{
  "num_key_value_heads": 8,
  "head_dim": 32,
  "norm_eps": 1e-06,
  "positions": "learned",
  "qk_norm": false,
  "attn_scale": 0.177,
  "bias": "none",
  "parallel_block": false,
  "init_std_up": 0.0312,
  "optimizer": "soap_variant",
  "learning_rate": 0.00362,
  "beta1": 0.95,
  "final_lr_fraction": 0.05,
  "max_steps": 3689
}
Each number is 500 + 50 x the weight over its row's rms, rounded and kept within 0 to 999. Layers, rows and columns count from 0. Numbers have three digits each. The size before them is the row's rms in percent of the matrix's.

# down: layer 2 MLP down (transposed), 1024x256, rms 0.078, rows 610-662, columns 0-127
# up: layer 2 MLP up, 1024x256, rms 0.13, rows 611-662, columns 0-127
down610 087:519524519397518528400427545500508591486537444480410508555454485489520492491490561510467467518468390468513514533513437550485573471593542526471595523464461579497552459484558493474559498522483449500472541459587396530511484508529559460526424520494526453536514464392473485521469427580520603526511499440545582615464538543514528526463535460484459543498434500472583491425518597547449397512487
up611 112:477482531556424499449359464476464492488598495470490553574546517548576577505531510539511471503466548408513547470514489406601516495484495439547436460528536494448506439566485502495503621506482546457498581517424396487597554534523610467519543522519496514432515458482505507471531533530565477611497566439513515484503447462568514558398543552470582584451503456538466566518490586561558502506400
down611 100:478515545410556441455565460534527517490416461522438467504386447446546555537482485545505492499462541613490492531492492465531604486494553486428540456466581471450455519591631521481572539433480537463508536529451560442553374559479576522412479481462490493403463483511550449530489510511507530456491505470492569535455497431504522488530502466589447483429513513537542448553453516476542504465443
up612 097:574502497521411553516446609473500599480481433442551499500467485503491470464461483618499567480455532486432462472494492526424485464447488455491556510544434444493513368531438472539449505589567528569535511455477477434511505603580409551534499512474435534514499459489502427387607564502464576544686585478527439486427554514517529463399520569591537527531483441463441551511486424390454531465460
down612 091:547533545414466470496509467514523432472450431489476515576427581508522537502526434441473530363535474496494462467536470454505486546505439575527585476444438536487449506385493452563541531615531401570586517493505488502499547432552624542471464479465513448497494501475535497413477544450504509480602519458604563459485472529581528505506490457510509436528557450545557484411502483561510613481482
up613 095:483389497504386458495530521485468440454496505437555517542489400514499555391541541580582494502473509529515445529602469466498541531543445514521511492479470491580516564532551557462479505468531532442541507415498473530527563530450462476491438432546485533506503489532641434464491575528353436423558508553541433558451639389512393503528510549474543581512561371553548431499572443472502426480474
down613 106:526494386625474505436479464463597532512440466589392438528513572491541503522479461516457464510460509515490500360543481537534501482473477543478534521509465555509579552461496488513493560476509460464510504522417470506511448521449521527467502552406551451561537521492431499505503505523577515504457454487576458422562411417535441532523480457497443534542401530432536436531588514512457510449547
up614 096:547583465602439548453583507524453597557463483467479524502476427496453545399564567484481441524551548534534495489525490485439492505520534381555447506485516494581548466470363485581501489486565500427497490488469394494511506507467519533569395564597467488476510498482425526524639532511538552483536524432487454496508503501558555551468529624462531536432581507455567511505471484481482411443511
down614 073:506462401562554520519562456439516576533540521525448540488448440505499552467530445511495515384505538550570515445455511463442504526573485586540440507497474496421446408459533433541550464522559485494546405556520488504489460449415522541469467424508455433487362487485538362470513498492519518527399487540473438610488455517584563486514564459574546487502609518493454490526527443400493471456442
up615 100:531546511602467465457524478507436477525577544597501463548512365450399539488439562546533486475587553525483423523453533527564503474489484427446478529473566437529427463575356533502410533529540538510429432447411503604563506515524469505529579510415445520431499541634466431479518466597476498461445506462468510479523504655523522547474546513461527572417530417526482523526509524508481413514543
down615 085:477477473572522583411434498514429484415564570441580470518515500538482469557488601472527543462454480473514497594501450412495488512425497551531525467511416500542575486444563516423521547492556447473446489464499459480413528539509590485533470430529519478486532540544456428476377473638534543497521512571594493602500469514552521515461526578549496489528471544574512496504492468437492497568528
up616 107:524421484515562459509576605495413478502456426545505527562533574489459606509562532538574542460435561600478433463417400505661472500522509531456570514539525532547467549511462422385520532461513537425509497498454518499553420418529512512492529498544495419530502510467511579444523533517488385582561474490499457523486528452448447523427437388580496460463522338472513545458442471487632559581571
down616 102:442469441524472471566532518569597441492519528508471456484480448487496521569496519550533568411404570521494556473556475550542468531668488492511396500410501547534517440454486490455485491399519454436490440465381538489452535457503486523582491539485599464469523534395490555498449560528459460469538536556460523403608592489562500487477526375465485366440465527498496540491490485408523459571561
up617 101:493565605501531488521542529519461399595496496475534508521482518492521445475455497456582430511523580572583488533516541572532512496562499457495527500479469512406460423510383444541527545430544558460515449564566537508483411566525504494508442456496465400502439429500492516518567530529484544594511496494501471490392396513586500556513455490523525532498536490540532510554460369457487570484423
down617 081:525505420454449465442491495445480555539513527480528536486534471500602480473464518523472566400460503523535517502536446554562522532542559510621514475508472464462540421494518524530577481498516513500441496531574514528598526502527592551465457510469466503501401501356550600548450562438355529458405461446403559495487461510458613552604477551445501487427430454471566439483520552580519449491564
up618 106:431479622401431415551488525566390458419484490516583511549521554535485396486489458529462542534444564473543474500529484533495591368454583415558412483536510447544520506480524568515458474461509554467485470517469458446527557496537494560468497472565563546482500473481453568584448409566442483484522572538469473563513472463520401454439445545472494463495449469603441552465454535485570476514507
down618 095:557555564464557543528465483526431514548487471499545471544536465537517437458557515594569496530605617538496539504431479470558539504499511443518533427440437523498467470481487495467508488551432593421475493392512626435540433569609445559486531543530480594520486508544578499452419512458461473488423513543434500549463532475528544487474487547519388452420485410538579556487541403589509441441528
up619 086:558529488485491589402481435531500510571509498419507532622419503538469475431518523532581494548543463467502505600541576434493566465519507521478576454521496477524470515561611532562415477505546506497442597457479444546430499525575464416554544492559404404491508502577445440447565553456531524488581562499490526483492613500499544584480575467506501522556600474626515422485503426532539568493451
down619 080:578474513571481470570427607519478517512484478497442502471577513433465441535556551484512502382507594478497517508522573454443520540427584473562553545438524571599567525552492534496600522484433410422520477543530559538480447486487546480441427396526532502578569528476474531496416453375438440543491451534572488516486461578420420427552545531495547448532532478520521499502531544563404578545555
up620 098:457427459531511575493511523452446476571520446500597582495450538478494507492527559530510538527459458563475486471516428481512477420543502491510476576563447450499503471476440487508500569543412431464537542544570539432573493521459497545488507560421556557439505445528445495526548450520523443441476493629538524517527581459516423449552429471421517569489466489559462390588521560518474433509468
down620 099:569496515452431497457512442462521504369436496461454491589485505510518482482499522511429425469496522497475508451500402502564485548426515657476576538548467469457522433519487515483498455490497492499472542410567470566391549470451546429473461429617468493578507548471475537509462503462495590543539491443472498463500368513521537577555532530539492427524503485432499477451526498458535504483511
up621 099:483527537500547500509547537451491447471577447552411520429513502528542515442502505513572425409515488498337472557477428489380590493523504483508516469576536536522530533465526502487435432529380501579556471506537468476451510423537582478472461491460473404441480513430555500493475484430504531461515539559485553474552496411446548547424584492553487555519577444521524494512506463434578592434457
down621 099:538591473548514537470480529503476452554519478505580502388523488452506440564368494478501478423569526484647432456529376417454459479456524385545572451485528401572588418487555544554523461411479471473450511489456479537474576503575445572476494496427470501480508511469422542500391509481458501478594559536451449541532483563477462572530586559555476492455480550583526516496530552564484499513507
up622 123:552488609545466477463570472461511443451494552436478480599546442529424487495415499525608474520441433509594520560447477533459445579563499505520548456552497434410529456523479510509421414503597429525505510458591511557597500635525477457494482438445530486437481543418492502562577416503552470582470497399410399562531545461550501372490498414504490476430562486551563511507486486520403493508522
down622 116:524467584527535532524520468498599496444434493555508492477465434580472469462484531522508440422523466504573554421479489477555494516566511494452635407497493458459448497550432516514459492489535469524482519440554534502500456546614511585575560478378477503464539592465425430534555558440600485565487492514468406594519511451549522527408545423496442464415481489479460474452503412576436430550508
up623 104:502558580487521509466401530536467397475510422555478542466507470433428522503453483530473483504559475492493530536545481438549462553531545502489515530514469453465457458488426423475476571327462429432470546497543513555531545557541528460614607489571488531477412514544456450466427443403508530468525465479526521473431519489537508496488548493475505516422561607525514455458482452533495578536505
down623 078:550496492526450556502590533541489509543487572509486529472608467506594455524564495496518400537495555528494553391566541481486561570632392515562471524653560491547523488508461525485453460560518544489546519545518500471579449546527512586491474522498473506465517482573511564448515433518571573526436521423575537508546598538536472453433524531518436591409498513534618512556460477600578513503497
up624 106:463535514498497464546432453406550447608605529496498476468497458509589433450447393474439551435555485462390536577465531494481499521476460441533532543552502465502515524583626500453552407501520500572414448489521526571424420454586491476459450526528487495597561579467608538532519487556510513499478568538522506466490495426488464483478508521637432507443492441562496503479514545561498491498468
down624 103:525513467484509540595526511498580510524499435413590462543435392522577507528593491538466417548427543486503446477635561490445427514427496511531537519463454545446468404549593506493614599608544452558614547486484509503398538528553414543475535557529432460482519506552492534491437498460492434487506439496534541507570477440548506562436550517503527504551488423489591513528515490556534508517452
up625 092:523556484448497551560494543530456511547524539439465479476599444574541472395601543560471510515493523514502464452487565517523494520555421446397468457543461399581546479522537509373377563536450476456481489642469408507479531527429443485519512384552466544544575474456476441534511511440523445464457502470563480470494533418581494489468550518503439604475507436489513491394467473427514428508522
down625 118:520595490488549497538502546431519469508563483537452532517394613484543528559511449477527551477534444435464540483508520543482467500509444497516472559523573539435541502492463517531506424455421461450444521439556499397528425493616503506511483612512524529530420496551498564484574426558557531426432432462557427487539470532413545535523498521499465442552493552416493484486605491602491450546448
up626 100:501455486498416498506533481460482488522522547474575549521417494489497475450487460545500567485447570478501556391596544524525468471581444511510491478504580595608487518544554467529503594504566504503502525449533508471492551547498509474468509512528529434421486550408436514442543455525511461491414509387479497520544534517557479490542401601560498528360525542531453482593484503450542431509398
down626 074:559438480481565416512487485491536503484442484464434520483544502516492453485545447463488496475458511456632490379399499507468579488487567509559534411570520492532510475490467507436595433538461521507406492548510445468472534522645488514529476547489488515502506515484479586531486531484540493534573574595488536479519565543557502412526504509452456501620531555449490572423453503585484585540526
up627 092:431488518511491456539514550453564479518522459559592518486505472412436504506492528488494623509439440479482396499625547503460433542445429460497513501526495511466461513508470604528546468450541447530523500484411443502376447473488556450558559571446422505543539443504528520537548480462476458434393527491478472532499396489509464503470467492509462425480545597587452443492477514419423420449463
down627 089:442471476500439535548550504480473511544511494490442498403517529494483481510489455536482518503435402566531541482450433629502514488580491510473466433564541529455490458509515461514464489511411632531481482431533548568551422630540414514435524493452492496449464438470559503490521551423484492473478488559499571539480493472544435432464457570472384545462351532457541621522492575592494524566514
up628 092:454528445508557546540483459547468505500450547561462496412468534492525389482529530357536429540551530553570520492476545521425488471539422527478495514515514430505463513564532598474476483508493521566469564455473506474529538375568516477454516465590478485545524536535455538450510474574430438463460546598522488445605497522447487411485413529505489379489535445548503384543452569466450507448402
down628 095:506445589521595559591470542452472468535517542479487509481516550450556513547477438543478510431536467512398499458566524530442493477398518438451403536469498509398508515412516478480526515544569466445487371467578456486505419550530508503464571520534585477540450453545596459503530512422587456537504488467353562531480454506432540502487480526484470458487598531538402501453401571441491451518503
up629 098:528611428493413478452508428492476439574536498578454506482527527438535566489548530441492490562475529563468553451577553514506459484554413426522530529592482474533385434486461463531412565484487477459546548541459516504586506517504565591470507454499420499528481479510494474513446521513539530486469489505522610540569490483540488519458517521539485579487500470554549575469520499424467454565416
down629 109:512441533502489497479431562407500458527478591569463477509512514482554584501533537569534463494594479539441538521441540552485507492434382583488450479587560359447441632574496582551442389536554485534488465455461554503562434583572512579578499467501529476395446559481511517472472498523488575611506523387558519466482458516503513483523544520471412457479455584563468541461479527543500441496522
up630 100:473542517580493454479466473511526484487535427554477522518423453432553544515454565559570535512377560542538498456423482550455435609476553462539505567542570507562498508433448465502372510528523464445527595550512508525529501523438416466549528499536469591476426546510532489472477542479560466561549543480477507490585564447413478522559555473469576648404544591515499522501470465473559437405485
down630 093:461494496545483529547460588329430540449505402583514503525510473473508475456538429533543431580421517526514517537526406353500576541482451462463507448486478479452511529433509485559440572599473546451553436544472434587353486494539544464506517462524493547504482526545472556432416585488535453415503510484529586396450473472563509569538537551495521535478447539524536502459580517555520465567527
up631 093:441442488512511586523468568582429499511570414505526469508476443503559486435454432470508438482499536486538487505478459507501427441432529507479413508527467607545518492533576588400474475448540450510582471496554538502432502494522491583445502556488521509480498517526503608456511514459486456534444570545463537466582499506602455541483485487486494474500500490574430396551491362521415492542482
down631 100:502487501483394493495555522523559580487485561493586626536519588566437564558472524521487552492516437427379551446519456487465458465469488514522571561456616551415395495560488424634478590599504568481470544543494503488482439495455579517585540456500502487565529495425451511546433578477546390449428546488508449520463488442506468435457501511464546590563521540525490527455461564592500521406507
up632 116:506528501478510464525460543502530506509517389483539537481461492448488460545561491389501543477460496514566540500496473532463442638527493477458472460491505482478417537492508467459463427491467490492528567531488572495536498412428594401517521470585571484563482528434448520578566503505533483364505524522517448487572566490516514570561591510466529486439494585530473543512593524535544581501466
down632 111:410619522511443458449535434455445510485498513493562485466580483533438471547537498502462494562510503439509479554472473439411510492497497487541518535456486435422467426453529403483391488460459513504507525606491473504383482448542430432566569459546480583504519476562475411540463462497600511464546579521475476599452504555469457453472431478487487511502485564515430452452428440452381442484500
up633 099:432505526485546473500517525515446570416522522545462497483555401451438437572537399426496497464435467541411396500526373473434566497579442452494552466501573456516485466463505495446495572478589478481520521522544495490497467407450491466467617582524515424534528616599525529596393530542528507518524431517519563554538469459503512564450500533469509447539459374506505551520539463479499556547506
down633 101:516499571452481442484521427434504477484607528495393441458466488588523451546436444579503493554439558521463461410459526540615451497544520447527612509540475540509611420550434423515563503479590527464401555523501567511446489499486509448488510458421477504433525486520539506455486495554488528576489558409435568474546474516455566484580431454550519499433457527514423472526478590604451514610567
up634 093:534486450382495526517478439473492522481590498491579598565488595477537420546442567482462518464455544420563445550509504516560506557564522396470508495471566458492482595495527418528530471556429433546510588500530506477513447441514599577541482507548543605487488546493506504442578534465486388542638530510619470483598487507562350482457434486561508441468474624515412430520497541438449602485408
down634 077:492473470521532481543530556483464507504511504479399505474472501484522516487563477568474552502551510440427491466493488503392532539364503612572486536451514519481508413528479520490492538598548436517529497544433480414455454437468529451482529540572484481447539472510547581470483602552554435511436564414511494528469449437518535425632495516455511518521507506526518436517489532583476585475515
up635 101:505488478412604467565513531533550471579517473507473536474514549554500454552556395524420481550510529519578532468484582443428509578533522377426566525500467528525532459510401537458487540487535496640597465554521405432535503477544396506490550453500542469549552556532531447613461552434555502508513441546471468544485471473414519515510418494454565492518536485467434492414537492475495523494497
down635 107:487489537436436525525483570480490515555467475420494422611504489482487444432392489518475500509477520497553424462534579524520568547476588537472584465527534565553507407484494437479537488381552480512556447469493524483576524550502556436570597466522546434510467457549599416496538549497526550539442479513533506552531455411502587477521451496542484404503482463502567438432458478586497554544583
up636 094:460473445479432497404544520480472441512480507482519453533428428500517514536523532441562507452523541496485445442447436451526580536531484484490581573506395504469393380505471509598479454544537468410536570503476507466371530621481482450381545483544444428510436581581496471495416593466438522521517476508574531477428444512469414504509501507413572580464425419586540481523542568519525467491434
down636 097:566489466558493568592483465435501589473487509419500567622496615541484475508502422520568500414534475521500531493581519506455535535529580515477454392489470496472558559468518470517498581488423407496540491489500475444583489544537457511453464553471449502416523509590582641504461429504447538599480449467567533378474492554454506558609474410459434396513540589447457504528456471525519385480547
up637 076:504620449501528445527494465557526504574470484522470627497513521580456391507501501571541526431488376505479531486495482488505391463524489474537490520509421504517443552576487569423403483533507596570600533564473475488551559456474413532479477546544516487510583557438472501445512572459438456456535508540538447552481501498493563452441509488455428603510491399535371475495592567497557490459461
down637 068:564538576528507539538480497476439483483547540459496509528575355531464542491510506521469501509500574444502557459471535465487492488468508533420539445473499551441524463472433517532542522441517541526471471483617562457427507508553604462496565511581508538531460554472471560571407545632553505452466610448476403548518458533538580490549498465516504471468546542541545546471464484466520485409493
up638 102:559465602394385442472571509531507513546481510478451560463576551416440502533445483549541498459490552470461475532449472477454558630572461405493455570455526509464553535428482588581486542498631528488450486476455432573472415585468508407546462480570519549470577486382499550518517520542504431477557520467446551619534496414442475443406445476455548504501473552459516541522552451535514476398456
down638 107:541514446554448435539516556453482452625471471534486444543447456462560478486533473558474379553519527553541555467581594494516475419602482479539508599527490568389516597409548483472516508576476421507517586491414443515530478553543478605573562497429541477503460553464458497494482491529433550458493564438443448475543380537524499547513533501468477546564442441490623629478451467482469478509487
up639 094:550474474473508481505443529520609536426463476469404536545490496595351486436552455526483562528497529444513543545478525500454465460497500438517532487532554521447458479436489499432458516506468419549567553484512425566511539486418444533422438507457536502547480538482507476446478712540549520562502561613519564443472499550440510476463513436460556570546545488514533551489501504480486520517556
down639 098:553484483434441492502422515596494500563368412572520499465403528353520408531517587419653497437505479497508455465545483435474455449493533519436474456496497516437428528524496529535629452400517456523508558454579484521434478447519515509590562486516448459429536519489486540459479493461528483517493471526439554529438586529491463472504485499581539428449501473584451543529508523496416481519499
up640 097:578479501378434539488516515455470462503557452484576487441511463460515527457470567536513457501598495481482442554472551594525467541455592453522409519483470495541477488575455460461492520515493421438557465552432592507568545561455489506542450514435525529507535587532479543614462512427441500476600425414468456548478449554501501492557576625437604479479584441601503551529545607557544393517531
down640 087:538500533514493477446408441538457455440439514497549442452498443497510462534451460489514594416544562422523485454451506466455434490393508485509538545528497545517540462498518500474508563461506439463483518524427494549563486479491633499441548628592492510436450456450530600440440460476475557461521516568590522547461532458530519495486475509443506498484415496591525521484494496484492537532511
up641 093:540495497476467475610513480525568396460540470501590550452501421488468486507550426375502471511456596487395506479539493548412517524531407598471586501458520422536424469474496525556442507541533477512499546543471506461450532419455538525493352465502554546572488618608505557579443512479516545496551581532512433459493462438532525543499469520532514491475533406542554483434491338467520542496505
down641 094:465453541525478476475491470569524545477458460563430449485502574507590497487475599551531635464409516464492465428519455502528541516413512423557549460566520498484532506518577520438583477412535417503392530580547526529454524499472467463514497545469484584579518542471464484584508455484538563490551585496480553553566499554494557469458454517557574545408508464467523450521584445544533550402435
up642 102:528491515482449478494417528535503600381524444500511548564543486448517488484511433416514595435533483501532421441597528622524554494497486439454547534475485564506468441495549460557437598462545523496465564459583502485487482548466482452493460463485558499469456507556536560586489528450514488434451472526460393516445427462548516563450492484505521485611508458552471521540544493435560578535470
down642 104:494429541520460574518485523419495466572463498562510399558554504532521485566514523577531539429339514518472546426519507486433516412592519509468530568421508469463426500524529432517563530481526517506513547455467496426450474537534554550488529453391473454525512473512525463443574410427444485545504548536547470445566558459428551374519465456508486539489421552511532468598468592458515522488540
up643 100:510499557603476476568490444522470547494526494442455540514630568450416620406457492489596390513545480448444512501516446616471507543537498563568500598399624503545505408516566574485566452488505437471460538455477492469462560501474461422550458490423531466518562451487390543500463525585477501546511445491532532563559395510497465509417502500465517526552454511542496563523468518586526465510528
down643 086:503512485481500511520536473509557456557507476495513467493502365458572458513497436526503458472462603535385463495421512480430553480519521494513515561559469527565523533550548513471480500508485500511566572511473561516384534586595507432471494591362492495479431526432513436490570505558521434461505525496538454475540432507553488475472496439437445424344551513537546581502456502542484501443434
up644 105:556461447583507601607506526467537572433443459399493525521474499562531476508441513569497498458496515437431549523460449490451575513551427500482518509579506382595526450536491515472503513499437436419598468577422453495513517463447519438539473461465506576511528539437417522557501552458379442594394453433483480479547541413540456481413523373470511579401448527563585522468536423392560495510515
down644 116:525560466552449491536620541500408587515580531501508450522464617494544469583578454549490481492579438465489513465517500562454507484584546597439440580444477553510469485534488398583486450489445493484484546483517475450492449426558516428489474588455544501464511491565545503488479475555440507476380459429592484584536536498524564554546555578508417565556461472488492545542539555591495481523570
up645 105:443565559503475546635418486568469530511438374481485465440536489469500581452569558486546491571522525504491479535535478480413508535548456507513541467487471498484533537551461419558459418467491563467525575577531516464405486475509390525496485485538462522494538475517474506544446424413568608532412544481489474502419511531572439520538502402489470602525530387509476530529504439475563580524514
down645 092:565455572447520434446524478450489495468470545526422395519533547429550502536486415470472533487524463476411518434586460449428504523521474500591371542475489498437464437454570557475543509462469407565427526454489445514488431475565537479466420447528525429437517510509505476501483496520571479506603435496525522492611491531459582527464500493487572550413489475551520448487479569489443541450531
up646 099:445534501478624429517525473447445435528453538523501513544527473421568520488581507581449521546536581482473501452539427475463502557517578466479542454529468490508485531440543480467530549512450526498453509458548511470575558421582548534492502556520524601488493450641530469522598565475391475615440462533539562557491494459542408522492426502512433464492555498545469429437528504550499524511571
down646 089:541536458498449426392466445501466520577435416512518451601605448567520419443585569491516557545447526494450483491434486604438430569477487483547518570511553621451487406492533481494507500476465535437474462519522520500442466424543540561443530491527472597551489599468455451384492478501528455581465524532452514513448569453510517446495466477483413399443553630515536514505489489568477440475515
up647 101:470454537607474509531528430491522505496485537473471529545508408522497499516456472543363494475453586541467509521463451507517503427511561507469505388552519521496484564486495480556461412491462574544448321471480584441494535494490554515532550515573486552453488533463490504439537576504514460547556598466490527401454523466408495555462600442476552486551511530620562554444550560445588544506528
down647 084:501491519540474425542499563567531501463527513554536517424474584527535525453609414507551520502420472442458489567508528515477531557500461456540486596498472494569476435500513574515515477522572443542534566559599461498451444411439378542465528540473477500486517471502493530508410426561507557483426451491474542536494511534592442419535568444445481441467528451589457477469599528477484450563529
up648 096:518512541508514489490449485587479577561483568436490527455462509475534486591519453531459474502503572530464499565424543535482436562517582496467517533499497387567463517497535520476499515532491462447514435648466534427506480506483466597504440458524487572490497504530480490481531555487476481435520504592535498457550568579584488486318496504383476584481465537513481544500412460459550521485544
down648 105:474513480484524475532546487447447592495527533499513415515483526471584497537465508592518494500478454514442632421458485573508550515541564470468456552508528490513531482505465515536601571498409533439504457431547431512502517437572586448496457548429498424527445555555482535474500518544509572521310422398580549504429532393480468539481485593441444503571434528464506498460519514562514561533516
up649 096:535399524470439473547517583501596564464524499462491582584589527546580581490500554484490487508467508551510531571396540565515509632574574502536564456492530619429486530522563466491435442439464487495508471437561514483482462531554485460478428438516549559426517490560499504547408538518506569422447564468439466496551465530539462499405517502519607561541506453538464469479476505507438496510503
down649 095:514506527493498506445540455445466510491526485527573532467495479520525542523534568529515471427491465452451516465522601513514502523530488531468564633466526607463500579507475464568589491419449499520527502515560506573505572517612466422504437415500483541433403527539543579503444488500500437514480494522503412579655462456522394405526511527383403507476518499504468499465497537466493462516507
up650 096:541533513419539468540478513503499471406506512411535503463516580438544525507531457485522421476481357441439474512472421502436432512518569464475560472543543524482550474614483463462465531460479501536569459505477474538525616441426451516426487482554465408524490440437521474554464586504545555536591570449477518586500525507592432409505511409505482540518546394498550580512521477461545529583474
down650 102:593454482531550490475499471497456494501457522430437588555421454527551527528464514498415547463483509473572550506455444482444480548507514480533558529474392507432505433505460444489454472523471388510492512520497589466596438552464521507578487401513579425488535557611461453506494508485490459464379495555522473612467474440468498394546472536494478525522542593459452560485510489451485458393539
up651 090:586498475431518439519631553452460505538399512487587511557489571573437395513473481477505433502508551391408515537466498452542487477610547534469488549491526481495555459473402465457591551499522537487565438451564409536549449520513523563517499460502510452486478516513495483545482438513519455439475474594517477496417525583566527486452430466467418465438555514554491417504484543522544430498468
down651 077:490547404568504464420490480463433462531493480491449528415543463488463494530533514443502487456469590489550537517520518478462505481572645463514409568474472419482628437428502432385532481472511536477456537481524579512442394456482405477574549462496522505415421397506433442521512528422455404479444506589475549569528499528530495532574411514505427504413503553504596485467432508535510478550414
up652 112:461503591522351521487571482453546521493486489557535413487401457496479460463568529512437548545512573503503489618612529433493496509486486438503525516521448488463476514462535488497379423519562498552488519401521465462531470452463471440500403567550516562434541481490607525528461446493528436377468552538520501492631469461482561513515497481443522503478525506424499627510491485459588476521493
down652 100:505506484429535408483428519441418437456485446465626564471473489557378530476539422502465414453547477584400439509498519520457500522498549493505499517502514505464524553485498472417474485473452637459491550568537445436452497567522519500515563471467539528512429506521488492556520439511480400528377511437534555541564516566562486493475482497507425598503451441495525501520371409502571535540430
up653 090:579454465539508507556545459480519592454462595497484480637515453557528478446423466531418536556494503417463489467429553449503567438531459517479439536537481399442394469520539437519432472504580493554489482473470629609431491452495492459497507478511480468450629509484575533556401440500507533390485533533491559515553539527459498566489413560515480459492482494555528550587481525512511496534568
down653 108:487482514566511527495453477549503475587539492423511524404610524536479462489496617566483533487600496456493444508402485538493498517470471426453455554498479441546494570581517514524497429500525487516420443416603559417550499534580518566579522513519466512574532445474446630516474522523507553499526498367490462478434577454494490484513512495408480503502478507550458514561554429555525508455525
up654 098:533570621489502536513483499564496521477483496481515502516503549448422519473551571469464494569518570568504580464492533567506542514500546450501561398437537354474445455578524443457546481437450503544528463406514641497456462513507562541545475455485592568570509506449512480588446534465484501485493454477512420455499440473474452578522486459515458561530510511521568479483454440511564603497534
down654 082:482456499467456552483555538525546513540542450517509565459593540555474441554583490581583537540514488585603446451608525390509452554507478478479573488402531547561530498442492462430574486455473483500402433544596531519555512489610511463492405422463504554509507498475474470535447537469488517494474433465459429456425481467560575533525542600513413501480511518506472502437506498538564489502451
up655 110:487558550464403515517513464496543515576521512505583466514501558553654558504556502556583422442486490465501489508504548428569506508510439489500441513545396431505433501568486459461498478470472466480410446524472411477482487463459502488540563505575479501555488527508494454514516449573461455426451503451521548443536582372545438492516490515525617444479566465587428476536470415441537435522421
down655 100:507501493588469479476576389527477480498457492531480519549479619439450442495478475445520492463472517535474521464446416519513453516451419429506500447473500442562514510520556559431392386475509531453532458531420549617540420528391551537496439419597471483506490579578555581549527486502558604465493432442442408563450448525495447483499484508451462474406575538493508561418485562499517468504515
up656 099:482531483410524561549502449401560417515499466528574576539548515552632532500479521488531477408474500529390538416501527439494445544561552565590582511519533493474559560481502540516435507472454529436607412486525501578479506451570539420548482544479525486527530521429550502500583489431510399499419511486464479564588556538414393472522477559481557568539446547538470529539542515519575504495551
down656 103:456488465601468532503654514509525528518476474495455472344525522512569481516482510463553461522459435441532457522489466501513655438490486444529417564488548520563507429535479465501535514566526491554505561483524483504559553443573439573527425518392474485482527485462430501515477472552501480603559439435529550451405522483473557384422559511519507563528577435495503463484568490486473534485377
up657 122:471429566528474512417417497478576538590373428483484580538495536476556493492537439517462472501590521581491533452526505485466489550440541476428539510630465465585498494467502520418433488630426498543410564613498389537480441485466540532528522560581591436518549496442528501518485513444412441497548589507515432515492442546599583486528538542544543566470449528487490516436459453483501413466487
down657 122:497600555511488512494561517400515419550499547529425441535472493558514489511564473577475556413492446489538622497472436528489487447526469550520530457533502421594459541549504479472527415598440544559466524505567514489544444374525473549592376540493576497551421465495533526503587467487496500527468430504484512543475564583530558406585505499535445436499460547397468500540459497566485497498534
up658 098:390483503544561564541523523536503543460613493519486492465503466465522565527537643508533582545464365543621428539492441547497529483486498413535532420470472492533442483530580470445400503403526521518470537481431535538448518487459507464541480533502521516484535431539559461522432603502556627462486487557555477537520502505519537521490486465508483506528512378615531529495517525479521504535554
down658 096:520435501554551559541554492417546541546528606533556433490531524588565492513489618518500484556420497496532579391492448409438398560536514502504486459435434502442532512519555389445483471456592562519537544444548559518529446538489599558469505528520464500456508486521495522509462516538538490473515539571537542496457537504451554473446504508461474444483493564634547475556581542421534488533407
up659 107:488492565484421494518442444503455537441471414588519432468542549545581499546455531510517444461516576483540406536619421508461520491533501471535476486457540471564476499499536560570452536507457546488474544476484429457527536486469624505499502483490446484604449554464529455517504530543471481456524511518567368521433444411431490548390524606510563528562436501500463507455463541437484453538472
down659 084:503537598447478494637482430543478479495455454439464535502449529461525447455513429450512510475430551472428447549519496524520515486514525513525462447483479411485554441461498493480521488402558515545520403477560410465459390539519449503578488434472506484538428472406550491439487498559493544392413416522579460540446560461512467564477478515529480440521554530548552531471356518548504470522422
up660 100:446526628458543501491499556566541465447537532486486475507491500503467506510479447505481483560530467433400522536429545560474470540471593501484581418492423554456534524578441532542484502496509451408465382492583507483538494514540560502393457499522521534454437534435498445537460424459476491461435441510524528659495449467504519522493454484514447497486525483472468590492431472493595499449470
down660 093:463431439398510490518564479413500465431426475663490531446471484510598437502500447489471511458547455484511462518553480480562534521524459499493414565522494412549453548467544485560496385486478517567518652556512444541511498466462497572518436494538491434493539452525552522556528462533548518437460473440524538504609570480506441546531507426610406525529508424594518461405496586504451461515407
up661 095:450523527613498529557518502579495431484530594497484490512498462474482503434565488525552524516511482469428524515491551512522465447527543408433528607492448508429654463585515557474499563519541523478454467547478455486566526527565515522447555480465486608509497507498451489497568513462521434533456514447438644465529445406571439493403542491546471491471501442511522512550582565476565471550486
down661 101:555499440508514548529433438497491516420501518492541527460482506531465526571536499462514526469527476479459459505511475509498528506392524555510529539505470457444503541418474483584522437430396483507502454547495535567459517492519403478493608477513519352411549528545510491517480553484540556474524426510469439598595492576523491534438452455480479553420582586548456389425452421532521367536422
up662 104:446524534605538500506505425502536555552479419492542495453440550469544496424536458482529594462511450549464508352518436430484580427538407530568477520564449482550476641535507434473520507460468534498584466547458432431440518552498402476517450475513405478517491516610493585510533526563469443440428512538518481391539483472477418479571438440536518559571529421555474481442525569446489553537556
down662 096:520517520536435475446539447506420537471415468501485517509562509424599443476491444549530568484463421485551533497414477488469417425481515500353558528392515469460605578497443428499558516487533492590440525470490533561493446521516593473433470488529437499430541529416560504404452439461537562569421439497383447545366600514496430518432460499500475485457475515426477491417446459483597369498464